config.yaml
n_layer: 9
head_dim: 64
activation: "squared_relu"
positions: "rope"
rope_fraction: 0.5
qk_norm: true
tie_embeddings: true
parallel_block: false
decay_shape: "linear"
final_lr_fraction: 0.1
batch_tokens: [32768, 65536, 98304]
Each number is 500 + 50 x the weight over the matrix's rms, rounded and kept within 0 to 999. Layers, rows and columns count from 0. Numbers have three digits each.

# up: layer 5 MLP up, 4096x1024, rms 0.0719, rows 289-388, columns 256-319
# down: layer 5 MLP down (transposed), 4096x1024, rms 0.0723, rows 289-388, columns 256-319
up289:579402505412504522477500587541571470451484557547572593379452504488402470646486574486442494492542515537546464465621515514424480489463525550609637566558396484550458452471552495455440480433454510
down289:602455625462505424539489539515515538471564472507441518511507469474436541621520549500385525451551523421546613519463477528478486530500544545431448526391459523559443424539561538569458596480477570
up290:595527543465624499608538369426401323537480599486449469634634552704412439541456398571522646388531591428514575468553476680592573443455471439484473563495418508369259476406499537478641424556519404
down290:530457625476645410510476532468611394629428520564517610641594539583496480433394470453612671487541529481470538480657519600591601494416451613498407518431556545385345538464526581500477584540474499
up291:500504519496455509488566499520522468468488516501556485450481507489486445488507535483504519499487536504522503474497496439506476474483461515509515507537468564504502491536557438543494533464494491
down291:516522477523516510529491539424471491494504493424520531461409452537512497497486503516502507522469522541534453499482509501468516486525530503528493531458471524554493511535543493471517463503482466
up292:443525469543450530619413522507516571595477568474604540492637564495525599564539553403463434598522452506532396440472457460493513546570451415533487539521503513389501438396529482474582439491522461
down292:364434486564520521493438415420479373522439565459514517476456425480515521479496583638485479466405478575451543423543567418578514443493449454530577471469540531591507504436520478395481621525381474
up293:542474617549445456531561447537489448559474549521468473489606450485527503504545547396453481580538448458508463528427453520534602393536507477543485522493415440549540463425396464560508526523528512
down293:415428489582547496493536498614498570448521521520501411449503498526475598448428517487560439527464499533509493389461483539493500511508540522597527504442501502515508507565518437529517511512412607
up294:438476460582499524435529492509434494481458500503455492447456507532440566520518556553515526489563560527439570534535560453482575559468571476498520422482400440424606455458567509462438401495446507
down294:466546451506593551469432421520468472494533532478508539559539533473508551485559480548472595508511499470542483472482476498465529506599549543483466482471491501579541462569521523515476461554513502
up295:491471489442562412483505497458477574493601607399462506485505409594563565409465538562438430599586564381455488466518519512478536411504512571484601417389584585510554513531484475491400585485411515
down295:483549555507469555542542474473504516518544556512526585562470610425574546512450467429497542399543475556525478558469471576503577585496505441505384487569465488548464535460413486542490505436580474
up296:487484467440539477589563502504471479519518502531596619467439492484569494441539513510389537478478494486444472512552500529516577458514518504548477522522523423418589518473579578475517484509501449
down296:527519549539492530521532514478484521452510504516509492521469484470498466527530441489503477497523536508459512514530466465515482498474503431495487463426508494536466412563475458530489497475477510
up297:535476456556537466436499614556453439474594561454438448557484505487525497461544536542496515544478418463492553490464494400451490408584560515489506508492533483529520473478507466516405593541500528
down297:481550475501510603510536447512461550464481592487508473537474473517470447565489531550471565550569481481544393511431481544442472551434546439494568587485509374542563507440538473494525476536558509
up298:528511513464521537474480547512542491513470497544486485535461555492561536461483536495521510494448457528574475461506495486510512468517495512475532496440502475538498487522472534498496466481492516
down298:529471570476494504539529496471484455499511477506469573489470537573474474505462497510517466537454489480542523486473481444419460449519558484573517530529431503489519549519469510485512497540536471
up299:482447528588519448563490507482579383420447511525440544430459494570538542498512504475454534471572562528485532433520522535512393459444584469494414496534489450542499477415545360529462493508472493
down299:433555538547424541485575425460617625499442512491557521534442473440488470555443490477401370483456581451567452411488507523667520491482420499551406625496525382443550520551571604534546489459394437
up300:488568538648393402618538480534510595617465387530464518407473573475471508424514461522443414533475504547582535544486433494575461509541402548529503564483384545476538492462417486491455511484594574
down300:530517494418546445433471550636466479474385476557534398439416503463476483545484573462533483562518557598506450588469441444439554421474446596505424485539486451530577361446381537465370568519500322
up301:509548512527528552480549514488523522482466539477521468546576497434591494470490616548471557474421561552501469597496549478467517477493576546516526529489480519542490497485483496439592519529550448
down301:441449467542481401486509498536565592520576481462447444584469502566528457495549438442525482450498518443472571496451448459521464494498492492534533463481476471534528523530428515553453550510485556
up302:524469488485482510454456508493510536439523437489470448425553501565464509566504594577434518541374482503548487406532485544531458573466483456555519569499473405468443480527495527504451493400499478
down302:476477530463484564540486586452393505497493551490479564438492574476443416577543524527472434495492425488506512549574489488513461469474540435497452489550460478497467460447496446471526535515487464
up303:449466493513496497487483501498503502526494484512499498500478521524470499488474509518518499509554517494526485485476427497554504493516484502528473481497493463487516479539529460529513500514484468
down303:496538514565507485526554492533493492508503501517491517495506503505530483471488511480518489515516480500518492506492469470453478519501470508535486504526493496531499513499534511495505495514523499
up304:432575452517489583433494526425556529370523506469551567577543561499487544505532450482491337616390578515466527449570413515515492469396549613496449654542526604541607431564528529449526579584508570
down304:439497520414471448462570535573506366505532451404554610545457530495448547435537590576611522483476415449510503550483522439446511520511512496574523546493448461500501529582560544440417441522556528
up305:493514491490489507531511503504504504496489501514492500503493510486500496508498483485509492483501497514496536484515503519525491497495514487498494495507500508489484500495500503493490497507474473
down305:502490509492489488497491488491495505491513489500510508522485522483472507495510492479496511518486507512518485493494499488495492495512525500501506500517482525502503506498479509505518494507492486
up306:443524495579473565413506519504531487458509466466454616502469403551544547470396510493488534457435486591489536487385524571478425460530453509525420448575438494517499473457564488455506495523541460
down306:495479484496449495578447449449510512533500496482401465532521423580599564459533526619464495533505477536500490389430463516390598346601517477579569490379429481506597533490453518603484461576571530
up307:475498430492469520545521525455434481456493373421627478495392449433389420522430493554546543502459550516475509477431491582497591535558283657498467553479361502403554507532442517394485443450507624
down307:511620507458501524490403411350387492476514580525438492560529539483517518573441529569459376496585502437455464502540557527644474569555571470469523426499427509460427423528556612479459529537561415
up308:466494452495479450467541492565548446387412409501515625510422445662374529523548526603531623542453477499547542547588570501535540499497523545625468582551404519428506426591420496595409542497515449
down308:601547473507499382577444446433568462651600461388527450574524548578456392513421512570510517497421535447440548443491443554544519496484581568435466494490479535535432509506588440533450478475437415
up309:532506372524478454503428542458503454433480476615647533482531458426468511480506524577431444475553507577527533465623472567612426504501495506552539446498388520459535421493369541535486487573537498
down309:463483510440459549496588536551399557485536515438524495502537532512512608592559524486486469535367455595556490567349487624542478484499417508501550524567407463467437439584528461420504437529495461
up310:557553604529590501558455494533469508483453395544484515487611486575471416563417563497535547564540463424519541455464514544571530456580357507599527542507392469446582472416506445566463522492578451
down310:577517485364553507526596566408441546474541559447498461523584530470516510488583499488568456446504426529389441436394532528496568486497399518538448494515525581526494553473580474551584486527583477
up311:425481441619525593539469507551562528498582485549454435576496549378524568473545486555373543490619496561495399419455585597443462484393526509406337476549502437566485398534530472437569442504496490
down311:550528591499453556481615492399584528497434594484540515524523559564580535551539514589494415511506387410577576556405427561481386485606499562479544577490503393413498485430505505494522437523571435
up312:478500471365522517542484453515489528536487543485444472490491480527545487492513520501498492541534560535441514526480538492439471554444424518459536519473516519446505501512585488458547471458422513
down312:552496517513447474496477481530477548501520521480478524481493483556467471495529542553528493469479556543472493495542532534536492525482524468498560483529515483529451565441518463473526452450547512
up313:545496474465579486543531440461473529579472565477515589516544488568464478451527463431533480491431431397561569531465451512551468512533505570599458511465513445596448523398476489531444536530476488
down313:464502555507475572510491497462424417483524460558477494561511480471450505501511503521476532562505535491510423494502528475452535435421513457494510505506505510478442460546514511473483556436523495
up314:461526521498503537536575557516533556534589479462565521551491449541490496527480444562557485541459570477447586533591534504475520462414537446505522499550535514448532508468476504515424461518522586
down314:492556560402499531512492481535496455479548521519471528515519498571485551458499408432424456459499505486469490528545450430568579393491520498468460444464461519463460512481520468495512527545539534
up315:427520476521503485495530551451477450466523446487476484476617491543546551468535456497563439563526553538576464536478473424528486489449419476413581537541395503538374550486520514516503438452496515
down315:493530386512609446486540540452471396469446530383465516601477414532457472610580425526520495526364564473406487466524442633588414491537401475563465453583518514395529482509517473369397463417504545
up316:495497504490504475475504492508515487518492499475479497535514520503506487475480493509551503496489534511511464503503491502485520499491522507495481465511453516504466474494454515506490496495490495
down316:447491507500479508494459495499503496510512491490510486533475505518525525495482473468495487500496490489486479510474499495567484515504532476516529470509465464489528511492485508508529509490524483
up317:481539508502424499420462553504483509625569575496497535527533364565484486506602512544575447593562447484461551454468472545556494484497472509534524448484593500521492484498462497523476511503405535
down317:643538456568563518492519545410512551459503544469516469493554491484493474520453521522472471600430380494476552482505496525461517525483654566538474494479530483514494449526544503524491505582413499
up318:519492499497505496493505491503504501507493483496502498516497496493502500493493506496500488501504508488494510510490500488504502504507502491503499497511505491499499492500495496504509511501503502
down318:493496501496498497503496498503502501505495491494489498508496490495506502500494495507495494508502503499510501493496494495502507499504488495506493504500499504502502507494499504506511499498499502
up319:505476433686451442528598436401471550469490496475482547451528506439463535520503375496417530594579517507506429512553478477459439520526535577507552483427492437501466586548499574562569484474494515
down319:483534522440469489513495455662551490470518519584594465528453555473621391468414439504460607538458511444477476563504543491455502521461540511438494395434534623448499559494520520490554475401461460
up320:513444560483543441450507476425477538537491513498553542512512522505466524469543506472468528577521559512461495511569580521500509465499577551546506564485529543429455448549492509486537496504517546
down320:502498404490543527486528489479451468552494442539531464476531509482482505418532502534530510459437399552508487537463486500487492587509540461436560512490389530419488488547529466479485527518551550
up321:537542401484538531609587572442475436419591411473442498568503479558558392474529558526525459438510367535443528493478511403488524546438514410444529520416471495544458490435539466608437480492537573
down321:479633513492473598568508583368597445512545448538463407460511574588484500489562441446503483493542433546427511452439568515432547468479583496518446495455584510578553504504529461601424396505465576
up322:571496615410518588506475463502502436408457583515510466386503459485467424572474412473426464636394428610505532489505530503473472593505459524521566581476564493433472422642466393427427478470425449
down322:539475377523475515556594533555597507503523607433537544397449525590491539555519475388536450628471400436418507607410553507492439573554456512513443523451455534529461484640465507520426503502442450
up323:477469494538525464483472467537409529434510487424487506510567455521467465475478522438456478541449533543469444576463478518506529513572474488577509489567475539402385496517416480513522483533557437
down323:494567382528529553597510476445491485430490491489535493537580507468446591472455554591474543477401445526507490526559514463502558489451485485433599532548476500498459441562485488556462479475546577
up324:525543460473492517465549482459451475539567485461535606426535504463500522531545540606474538490497558561512463438420431520589527519514474503562484532494496527525488539487487483578497549559475570
down324:582564570413433522440454516562540529537567581605449527488528494569527565510543428445509491561574558492477584581540453552481462525515541551504433468569568427466468494532586455430569459421474543
up325:534445472546422565546590446474576486511536458481575557494537503578498556507503653497509396553424431508535509482563409476408630498472508483502470520462466583493534509477520489451538502586455586
down325:474494466495465301536487474592451473401506461530377496495581558555434436498401548534500488501455461549481545458542552509460596503505492548539523470494438475575492453445405530502534533432509434
up326:493498496495476501501516496504520497496495509493511504494504513496521488505501498492504503510489499502503500505495497505502492500513493498502500520498491484493504495489492506517514502495497506
down326:497495498501499495496499506504500497486488500507503498503507506517496502499494492509509504504501498503505499494499491494497510500494497491495494491495498506499490494493507492499507491508504505
up327:465555479465432476492403493455543489424479456485504461384428516484565454559567462427488403433497459426518468461543503426542555492604576436551467544592466517343505546517557512558543513451516376
down327:497479417588527520425516503448572423486499486460470549494506483512568519487476527524436496491514436483537502450521475455509559476471488423397407550487556500476371518496433553464461539460434500
up328:481436535506507371506459471515475579482514419498487454452510469478521567401563579474472524445516578454590594463506424558489411468526533403636544416517526352593437438458430465527526545547498536
down328:503507434612477429555603575477477493438458414558483493566489449472470510436469487572524436468546503542519465513474544471480522448413518562536528582541452540518460441496527503470537470394591483
up329:512462544445526498484556516521471611525431469461472438486484456494353521548628457499560566535430489491513594415492408450589448448528457537534323432602494544410588532515577471491476459489501408
down329:565607536509492457543470561593493507468477500553446477402529507487425524458498569544645497486369460471397483451461519397383394453370444497610605532486567542489561464492516542589490461502539469
up330:514535494585434548529510527365461524569612411586448514462349605396519496417448609487495450509462567510611472401583456426456457501514599470523533529564463574509502466511493467432522434527479487
down330:557532586509469412506589409477512502615577483476631530568410472522563537563491521491403468532621458612573514477541515509449595491519426513544613425441455527517528495432432524443473516508503615
up331:390480384546495401439491519467424370587467547437496464416507442360485561523453459604471479517553501569458478445458399571418487580555436503507563466507463602399555462628453639518550475450501530
down331:665572499544568523553459470516617526466489455429571501428425527547505454503505496510403502597482524407492507549584423572499392488551437510519500455460508472496514441544498520529511386523574497
up332:571525452645527482418426522568458504534404486476487520432460610502415550542576463387524456420422437487472442511555567555437477501565530447448500550463496590416525362577542577447517444406482556
down332:437588483475577543483616496453448430567479501479560415445448533470507526528494511460431562519590424474422498549490584467454469475454461561523462594477500563417466519511449586568418443456520454
up333:457512521528456571536572544478475532365476507447587530589498489473508519565407518513395420511452370548517533365462460490558430522535450408492442563498499554592492483510570488592510505401454615
down333:590450537533468547457510381474577485468461436580589589494506557427542523537508500466524434638495517489599476485503448551495489471465451400498480478446484424604466419514483446575579539547579459
up334:559470462475435564453614487428592524456536552466545465539551461593478497511470588462514490592514487473502549469535404498520315538488547528431567489505488517501542425529536688501569463458419583
down334:508572532526555447543379520474409390510484482555434505605566374456556399458588457500511460465479637585421395457481447388569586485542410579556554545527600542446496508516481575439469527462485491
up335:463460450538543498440583498485481555448508655532511539402448493498278532365366496449536473542462571395499420492554647429498461453443558498453396517594484421527571433468616554631487529369429495
down335:496454510532510482444579572525485479515473527422435566401504583479514515495460518405526469548419501522601453431490569485567501436451473549561511554550443537516408471448461653483485473424594527
up336:502511486496491457535494458467477502484563491507517471478495506483521477506494495483530502535516501519478485500514458500511513487496529518489458477499522462528498483497449468534484514487461469
down336:508486507523503570482486500477508567495545502506501493471471481462471486466503514529477438526478456506544501512520475476522527514526520496507542505462528527497500495501514470508561460495519500
up337:494524467527509449549477526478550481474453566480514495467506511483486461527496465502463506470486521593491490525526482476477493469507487504548496522541441450507482495454463543515507506564544487
down337:485476559550530528522472542490496526409505488473566502501495487540494485494555489583507519470486546507506496506546529461510509452564489488491501540519472460573458464470442524577434529499412464
up338:480505481488483510484582470511488517481525447548557486478497526501524521494488560552482529513422496466515517481458467475463419482534497520521485507565489525560501578497533516449471575501499482
down338:556481467444513472547480524499516502504455507478545504500481524520423539489488476522575513482591592493466499476508567523495468508490502555509516449424500476428518488457484559534498476510523521
up339:453429460529535545408543536458449580532451399412465650493479442535481480482423546443529424582452484439652416469553605464468527378615531470538469605446598429580564399501533492697549449620444440
down339:488523486441551484515575613524446448541556500347535549572505565443485531446501525640394494468567469599587501449603506507525453496584596455440567518512431581464509538547534460643578412533526458
up340:481570531409512527514477469442460561491552517477514549438514502424428543477505549551549453539534432484456489516454559514459460535495518552531491480449461520492420506479490474540554496485479525
down340:549498447568505489577436471464425501475516479529433547522418466424498449537472466578435518493465509542546528506589391582499453417545497512505507629550486469464489415515566498485533431519510558
up341:493413479441501507494524470455514469501492624492486460527510510501432515466466471499426559481459469500464460384606357554513468509576562476398439500502507571475440553484453453517492474555414490
down341:507497466441445358413435492757541409514617434495685485401548502571465538657474524469558540650484529415380538458447530503502445489435422493552401554444437391470549458432548455446437451594492489
up342:506485505510510513490517483497516486516505504514497499481509496516496505489485479505510487501494489478516491510527511498466490503483484502494492500498498482506488505510501499495516495505487499
down342:501505467497497507505502503507479500494517508493494502511526484516489508490504496502505502516516503488489509493489513515510510499513497501516503519517520521505517508501501495489505496492500483
up343:454535480508473491443508519475493504506502460497513482519500493522534500544440510464499518523443507444505518465499502533493486487487476523544484517495469471518515502492503439499480493499462484
down343:570476569491483480419496451516523492503458448496459508538478465559487476479488486537476476490458516485480518465498457512485492488458548516477517483484530505543503522530471454503478537459491508
up344:484495497518519452499533488522485549537451511452515449516527496524484496524509510456479498481502516477506498456489505478485521484469526506493517474509505520509511576532493513496491454477507463
down344:503497486527491476497490462530529497442514503528480532452475491489493488525477499514511497520527499540491473516508556489470495469488527475481451521512506491502448516487468495513509460475493478
up345:417543570471532356590504520535484515452413435435420399463552507517545437511569504368469391547514437567589511473496485501536413404529477396532478514560479322481449459604424442490489420461512534
down345:615492453587535478541472548530488449452581535348407539604521474534452529459448527488354545504624460487549436525502525449427473553437628471483512397512538456544432538503457531494418447512494501
up346:534525571417463514495487440524507602525557519562467419502530518481503481511523507500505511541530519460445476500425488541547498528464514502542468440536514558564505500481558611528496532514510584
down346:412518590517558502469474504528462438586502583467437463537445427478516530536464525478565487465519531491488597478589502474564418439443545494408456552527556529430461507441568439590442574432501533
up347:413478485518455534525500412441608494567506570520546487486457421557436513504451571473509612437504530569415554570490437505405519499551501578388430562449526522362492421548479510488504596585474545
down347:480437541575510457517555500478369523467424476465518537483538460505559425423568610409489554447477453553428501461563452505586598529486537487494574556637528387559504478517451493525530461530517524
up348:593575434451441464433411491455485503496478556434625432588441468395554447523505498625524596552312479449560428540394470469433548503365453531443509542537549464562621459450496504391464549472532514
down348:524426465567473553559546513504452555433440530649450518541604479588501507478484523549404527528493470594561466457413504548534481379490429472472496535454386486479439552510462553513441490523550477
up349:468430421490496510513545526425523494515551490484586520606456505480494553466507472468495610547526354435551568384488357562424594572530471589474538541417455431508517622448546620521470524480497480
down349:461444494458476493565513470449402532531532453493449433532395646348494505570563430599490486603481418440512442508502504378492549536616500525560564543471458530593693492430486526587501523406500545
up350:487501478536400428439521543477562430436579546422480451551506592538431488475463513512503575562486589424401456484460445387561543488558457516585497511466505491484589528499448354470552468543483459
down350:447514435506463521480428405616526524502518532498484491435429500423446503576395499573460487475566565516534462496519455376582478511550463464509567431556466495509500503491553455510546613539487481
up351:433481493458575535683479572503440493458548571578456447586374533501578498572492576452457540510482509481511501482589412500481460429536667630416473450430470368381536448528454496434439526530468483
down351:425470492520432384575481427415539546448417575525427386419445565589522559538524551501517419561464536585495467473443574591525426546491592527455570481431497510466438484548473567446477389498491532
up352:550480572509496516494494468529459387474532474436488506366585460458506535577533482517538473575494519483442489435466512500488492473474484575517503464484463424561498423518510519429514517525568463
down352:541551524476463478570478456515482523531521543446456483509500507472515528560568513421576635506567508511448413508550553611599588620467528525506435551505531472551515530553413496442564481515489532
up353:546486427538462511442540498519568547484419509492452534548479459466486459450529471506493511480585506449566484500436504531456450452552456493473536503559492550539438544528462555483511489485497505
down353:485465570487495580420466538524411477528510507580498537505508484633430513519465526474549520438442462529466528485513539527486547523436544455521553524499548510517574501465528477490453529510504449
up354:559534474481449505482477527493551495532534447502445482361543448582383533469523456383358506414594465491537473532461434437433527541527394465475531500503558443548411537554471564606519453367462504
down354:484499522473617561503472469513679475538544449411600458504450548539478562496557547487461536595484402546472541522503549578631502442405558496422526497540456433546473471526562415483538524563509560
up355:499490504465520495486451470450542516521542396504471462489545511514558467503485469499505494479427514480494480476474526498427452484462480464573459532513554474580503460551496541507531464449471505
down355:450456469530548449494558530491504453528477441502480550493515523552486532480420474509516529498493498446499472533490523457482505481438476480488484482497529502498547498506480480462505487491499534
up356:539503525512501469599520494465499543543514571422538489523439481472568486552579477494457538500510469550422434433501469480486536469554479514436517457471553473462531517516488542515542508421528491
down356:530559547517562562522479501501452497439493453533496515502444524484423463491468482511558489480503373488537582509551545486439544475458485497443443508485499531542505502497484474492505548508531446
up357:502409530479398604462446528368478591488428467457462557462389408535414489513521462504489417524569485556569451483410587606588482545531552534511445506513586408493533536525473594547419477417559451
down357:497561453451465393455434489570487537495481613599487560478452519469491418492501469526461400514482484451419544450267522528521343490601550532513494463632590438500532508494537526463477492500452498
up358:495511574549546468570449534493609395463540593596533487449409448460525520560538434435388508529481466615505503447535448400540505464462492503497523546526516552552472509487470559445505475558459469
down358:499475413542569440573460531570374466481497536551538470516550473476490518510517461564560581540461547491482506487518462503571527581519496570511571520513464552486459467514533563519558492483558507
up359:458477516468533548463463521432478420514414495505541487529471492505532506439521512472557492507503459510487505508456499507532476478510553503477529495509515446494477494517559520469522518442496483
down359:507463520495555491530489509477554491563530507479485462488498486523519474487447482523545473482481483438561510583514493465528523553504512489459488519548533517522509474487504508522522491476475459
up360:490426428443575562546468502524424477521462466518428337493509425487503544587502500565550526405436416486488534529577427476553588501457501500466372423496481557510601472566452444496402459579442528
down360:493406438512516509467429548498531503548541541433471567444460411463469522429367524475453439412468530442426435404519517480557450503483519579470537494448480521529467374551456579573500472569479524
up361:532519421519496588454503436420579555494380496502557439499480463565502516499470565476410461532431432491536522568463425498438489470474522481434510598425395498447519401550493503529550510523480506
down361:480555551488631441511516526420436505435576493477515516513553530491429466484469486544367594612549561518567495412564451591499541466531527531435507496483523439528479460456547479516543489526500583
up362:502505491497496508492499506507501508500503505503506509491492501496503494490491503500492503495500504503499498503494495495505503496501502499492498510503505492498503492506511501498500495497500506
down362:498500499495497511491500501511497508499498496500496497496497508498499498498502497501502494495513500502493500498501500503503514490498500503507490498505497506496504493502503503498494498503500501
up363:424483462502534504608488501542401486528607591473514448570629441467557471546443457618436556502458547438475428466555374534489549481559528613624549505506509449545533463515520465508543468500649521
down363:334477515443413593502511608452525518471433539483428465430506487459510486471432594534504572513473563466540553558497531465447494505484428507493369559604569554556594451461506617464636491488474543
up364:507544530534432489452453482500475580535429558546456494567528500469535474479561596546472495520441511501449503540552418442544538519505543570489489513509467471518492483448444449518582497455553549
down364:479445516427414441448455608440483590588558407446549421568522584463473485552458479383594435494412540596485441518478490508447590467560508496424483435593572508516436476600489399467482458547411486
up365:496503500498497496499507501497503503506495498495497504505491498509506498496503502497509504502489503506498506497499497497500496506511500500493496501498506490497493501498502505501503497497507498
down365:494500501497504504510497496499503494501498495495491501500502492498496497501503496511498504493497502496496509498507505496503504507491495501501501502497509499496500501492501509499495496508511511
up366:546544521534458534553472468504600478487575526563514445461508512470449508490468386516560478512435480411555486440513489420575488607455522539487598611557491411489481586478527432471497515549468439
down366:561538542489500575536470497415497529484492459512506443591483492469540502518476554500491485525555481555453533445514447549551566488434508427571469497546500534404515514530529553458409512436487512
up367:529460524649465501515511467449488473476563564416451494493463521516492473563528418420475485488460487550456395574487526578553469532516531448452432589497528400462520525590474540505528390540495435
down367:538624488560408411454541502436524472415543424542407538480496489418570557338441536449517511428483425446595415485466479505582497565566575484448545531507602479435505463554476516537367485442480585
up368:512520459480519470554534602530505488530545555502457484581522515504490590454498546478511535590391472438418643526581590502495517484475459482470498619518509468557454524430515560469437612542449472
down368:496454573533395436463461546566524454545420457565602533534482540547448496519524496563567465543568540459540462483482536463540502394512552487513463476580487554416479585510557477503511480544411457
up369:534478450511433498453550493507490543526448578559521484464502455543460487535535530510542482565477532404512437434533551525477494502524490458489499470493509520469436519431563537489555466560532511
down369:526515495552509463521484535561431463547483555535580502582520562484435576501511571524553517510528523472428493537485485472481462529502568483469453522567496513467557529536552513532519496517519504
up370:500505495491497499503496501512488496500496478503493504509482495494495499503509493502497491499501518486497497483507497511487508495532506497495493493502505490504506489489513509495514498494503480
down370:504491507496501515497486513505513498498489494508504497487488487504507499508492481503503507493497501498494488492504518493502513488491503514493491499503505505499508501506491496489507492483494504
up371:510553552458381577484483562523563415394533494448546546570524382524624480509579503562518442446510448559464447491463456491518517514551524473485456400536511448525426472529515595451465496543560580
down371:553499477512477533488427473449614465443439576480508470443616518480535506532452628354558371545542456472492601490558648504537499619487543635444422417531510504451479520422455523557453501547509469
up372:480455470516528497525525490447495520476492513566533493540511503535464490425521466486473473542469484529435478595464481452473545547562530539477520514504469515455563514501466527516433417553529536
down372:482487541492437460458460494519505549474471526433459568488490478554550456572508434513494475539450511520458513542464474508470506507571511519504480480513473547487507505497526548432441478502544520
up373:526582429498540433487474522540485440539473539476387474412422459501497450538424510446280415486477391455487566626546477387544479487553583554486491502558539488427490508488471542521557473455372481
down373:478467449497446452499557439521507548396470608372437559576583620510520404564507405541431471534502424472419517409529497520483450526579558590455549541458452554437495511494439424424444521481467449
up374:548490425519519545492589457351482425542486533483490650395407598511577624514530564427534570383502554414474357496481466470474512524545460620461583522548534509486479408514574499499341520375498488
down374:442450627481534486487428483392567648508481478526442439491459452492430573520523533518591502477659593531463622517521517624486363522479489541537478502477587452412442455520436578509425483472431553
up375:540465475473570519457504564571531545428536561560449494485485468439549602509549574473542528464487532465430416511504625536423463460466603438528517479466432523410510425430464461495624504420509437
down375:565587543443598466517492474510608579515574488511474491472568426403501581555554481486545569454438439517499335521532547595496594490506514478559580436555485569417505454490468430658455497550526554
up376:499498498493495500499507494504513499502509505505498498498504499498499500499494509502500503495503503494505493501504500502499497506505503502491503494494498510507494504512493496506497496499508497
down376:494499488501498504502499493494495508499499505497507510499507499496504499500497496503500500501502499499492490499494508502506494505503492500508502492499494502498507496493496492499499502498495499
up377:450398492544481473476463525441554592505492513449438451485467542487401508378531538504577341410587492497520605516484586454513480501528571536493535521512542416463427448436520630455421529487377573
down377:373323430380571562499498480745384450559630444515390473395591384506470518513547491589559528555436471427514507598517434455454341446519463446544439553660421512493537346423493365433498532475418462
up378:568592519460534618387413494470490549457508556540445558527559447600515585551486439518574482535581515309564558479363538469555514505376449547427447559476491421530583491537446567566610457584468561
down378:511510463507559513531388514532460458555452465530471498554374449585541563477537407539555526477653487552541512625519376494493414437503535547416559533439591481569555534580437567592447568510618480
up379:503504496490499496506498498497503502496496501507500503501501508506501498500500509497499502504504491497497498499508502499499495502501499506497491495504501496499503494504497507503503503508497503
down379:501497504501501505500496498503496498502497497509503495501498503501503496508499501499503498501498500497501500507500506502496503502494498501502502500500501498499504502500503496497501499495503494
up380:571506542486469531498499459503498464479515524472474534416516432526400458503520507553496483558498548439482540543536442490593634497400439492436525532419401409549444457453502460447427651578465491
down380:521434510462474466514450437446570435424593511458525556427434479549476490441460516475411555576504524596481505529484458470425555550498470619394446431342469543503498515581393479515517413547412525
up381:506495516511514503494502500496486475515495506476508486491530506487506519491496485499508502491487490487447485495501464491504485496508516502517485471503508491495504512491493488501494507536525499
down381:521512522510486477507524521490479510493511485497485492530503529536520532502491513482513496500505508502516493518505495503505511504502503512499500492473534480523507493493505501495516492480488522
up382:565506454529506475519524496478484394451456522409380535460633582456583553378364457471550677524471480403543426495548534539424486532483556389487576528530422599581448562436470492528457383557455603
down382:493458515545575426459459477558490465538515422446461556492513459397494485575474537497502586558558534447549484595428392391443424510581605473484537506373488480467536486430547541498618520529537519
up383:544581431527519561486524513526522526503527573471500481627510511567533515565434475481463560545497447496422553482372557463435536546518520452427564521530494510481482404508515517508534426426530437
down383:516471491455479533541490444595535428539532423480496584438438596434546470341532505548471486482511475511508382630472531468452429528561478517559546492576479556508489506649527614504564566556515537
up384:389468557479545629505557499425436486492523515536532544506479411403517454491470460479556458521494368426613514396614405422538482517577552498540498438515412580487515583502532552475511527469508455
down384:487478521542446421481552490538532459565518422607487477490530532430541475378519509573509469524551533408499549604506576513536482512448460478411563581478502455479492534506427550475550482597478479
up385:528472601515541510483592437424498529491507484548492560534555357481455559549622504546464524548472462376482437464439462555488550494502483501500490437396425483432509479465562541488526428510493481
down385:334551519576470580537511541481521611409537583497501538533511474514533568565470569469621489437507419519399462578457449513528468578462477535483534453571513394516425440450515438545512527554532418
up386:478608494464571576459551448445484636587565582408538334545388407509541557561427472413538550463506565428572651513467308568505530510461463406434490486527533559332513562441523464514537466512560458
down386:463552440534518496548544494395499500642476515373479478426595382421501450494410478414507629362564584497617588396436382409527518533430427518473360464553513592501429490419483545467532458436616528
up387:452441443480507602552545554426523525502403495434477448445492528487678533661502621423513422412540455527536629486517305490529385503519540410628464409514489480542662625538493513536404497480496510
down387:584495468413568678532473357576582454480472617469443482546497499472511475439535543528508433496440478419470573533575460551504542485417543477489372499486612517480550589458614594510449555594451590
up388:473489412548457478534577411443596608539435495410580469503466525519425595539467449562546439501467514469489457516474487474534506457506402399485431479481551431601668397539537591423489525466490404
down388:458604511465493440544494379492563374480461504537437543481447508502512543518523567454409356489479510485463559508550391471634430428451540522456524479557546476485636495491553498547496571412508429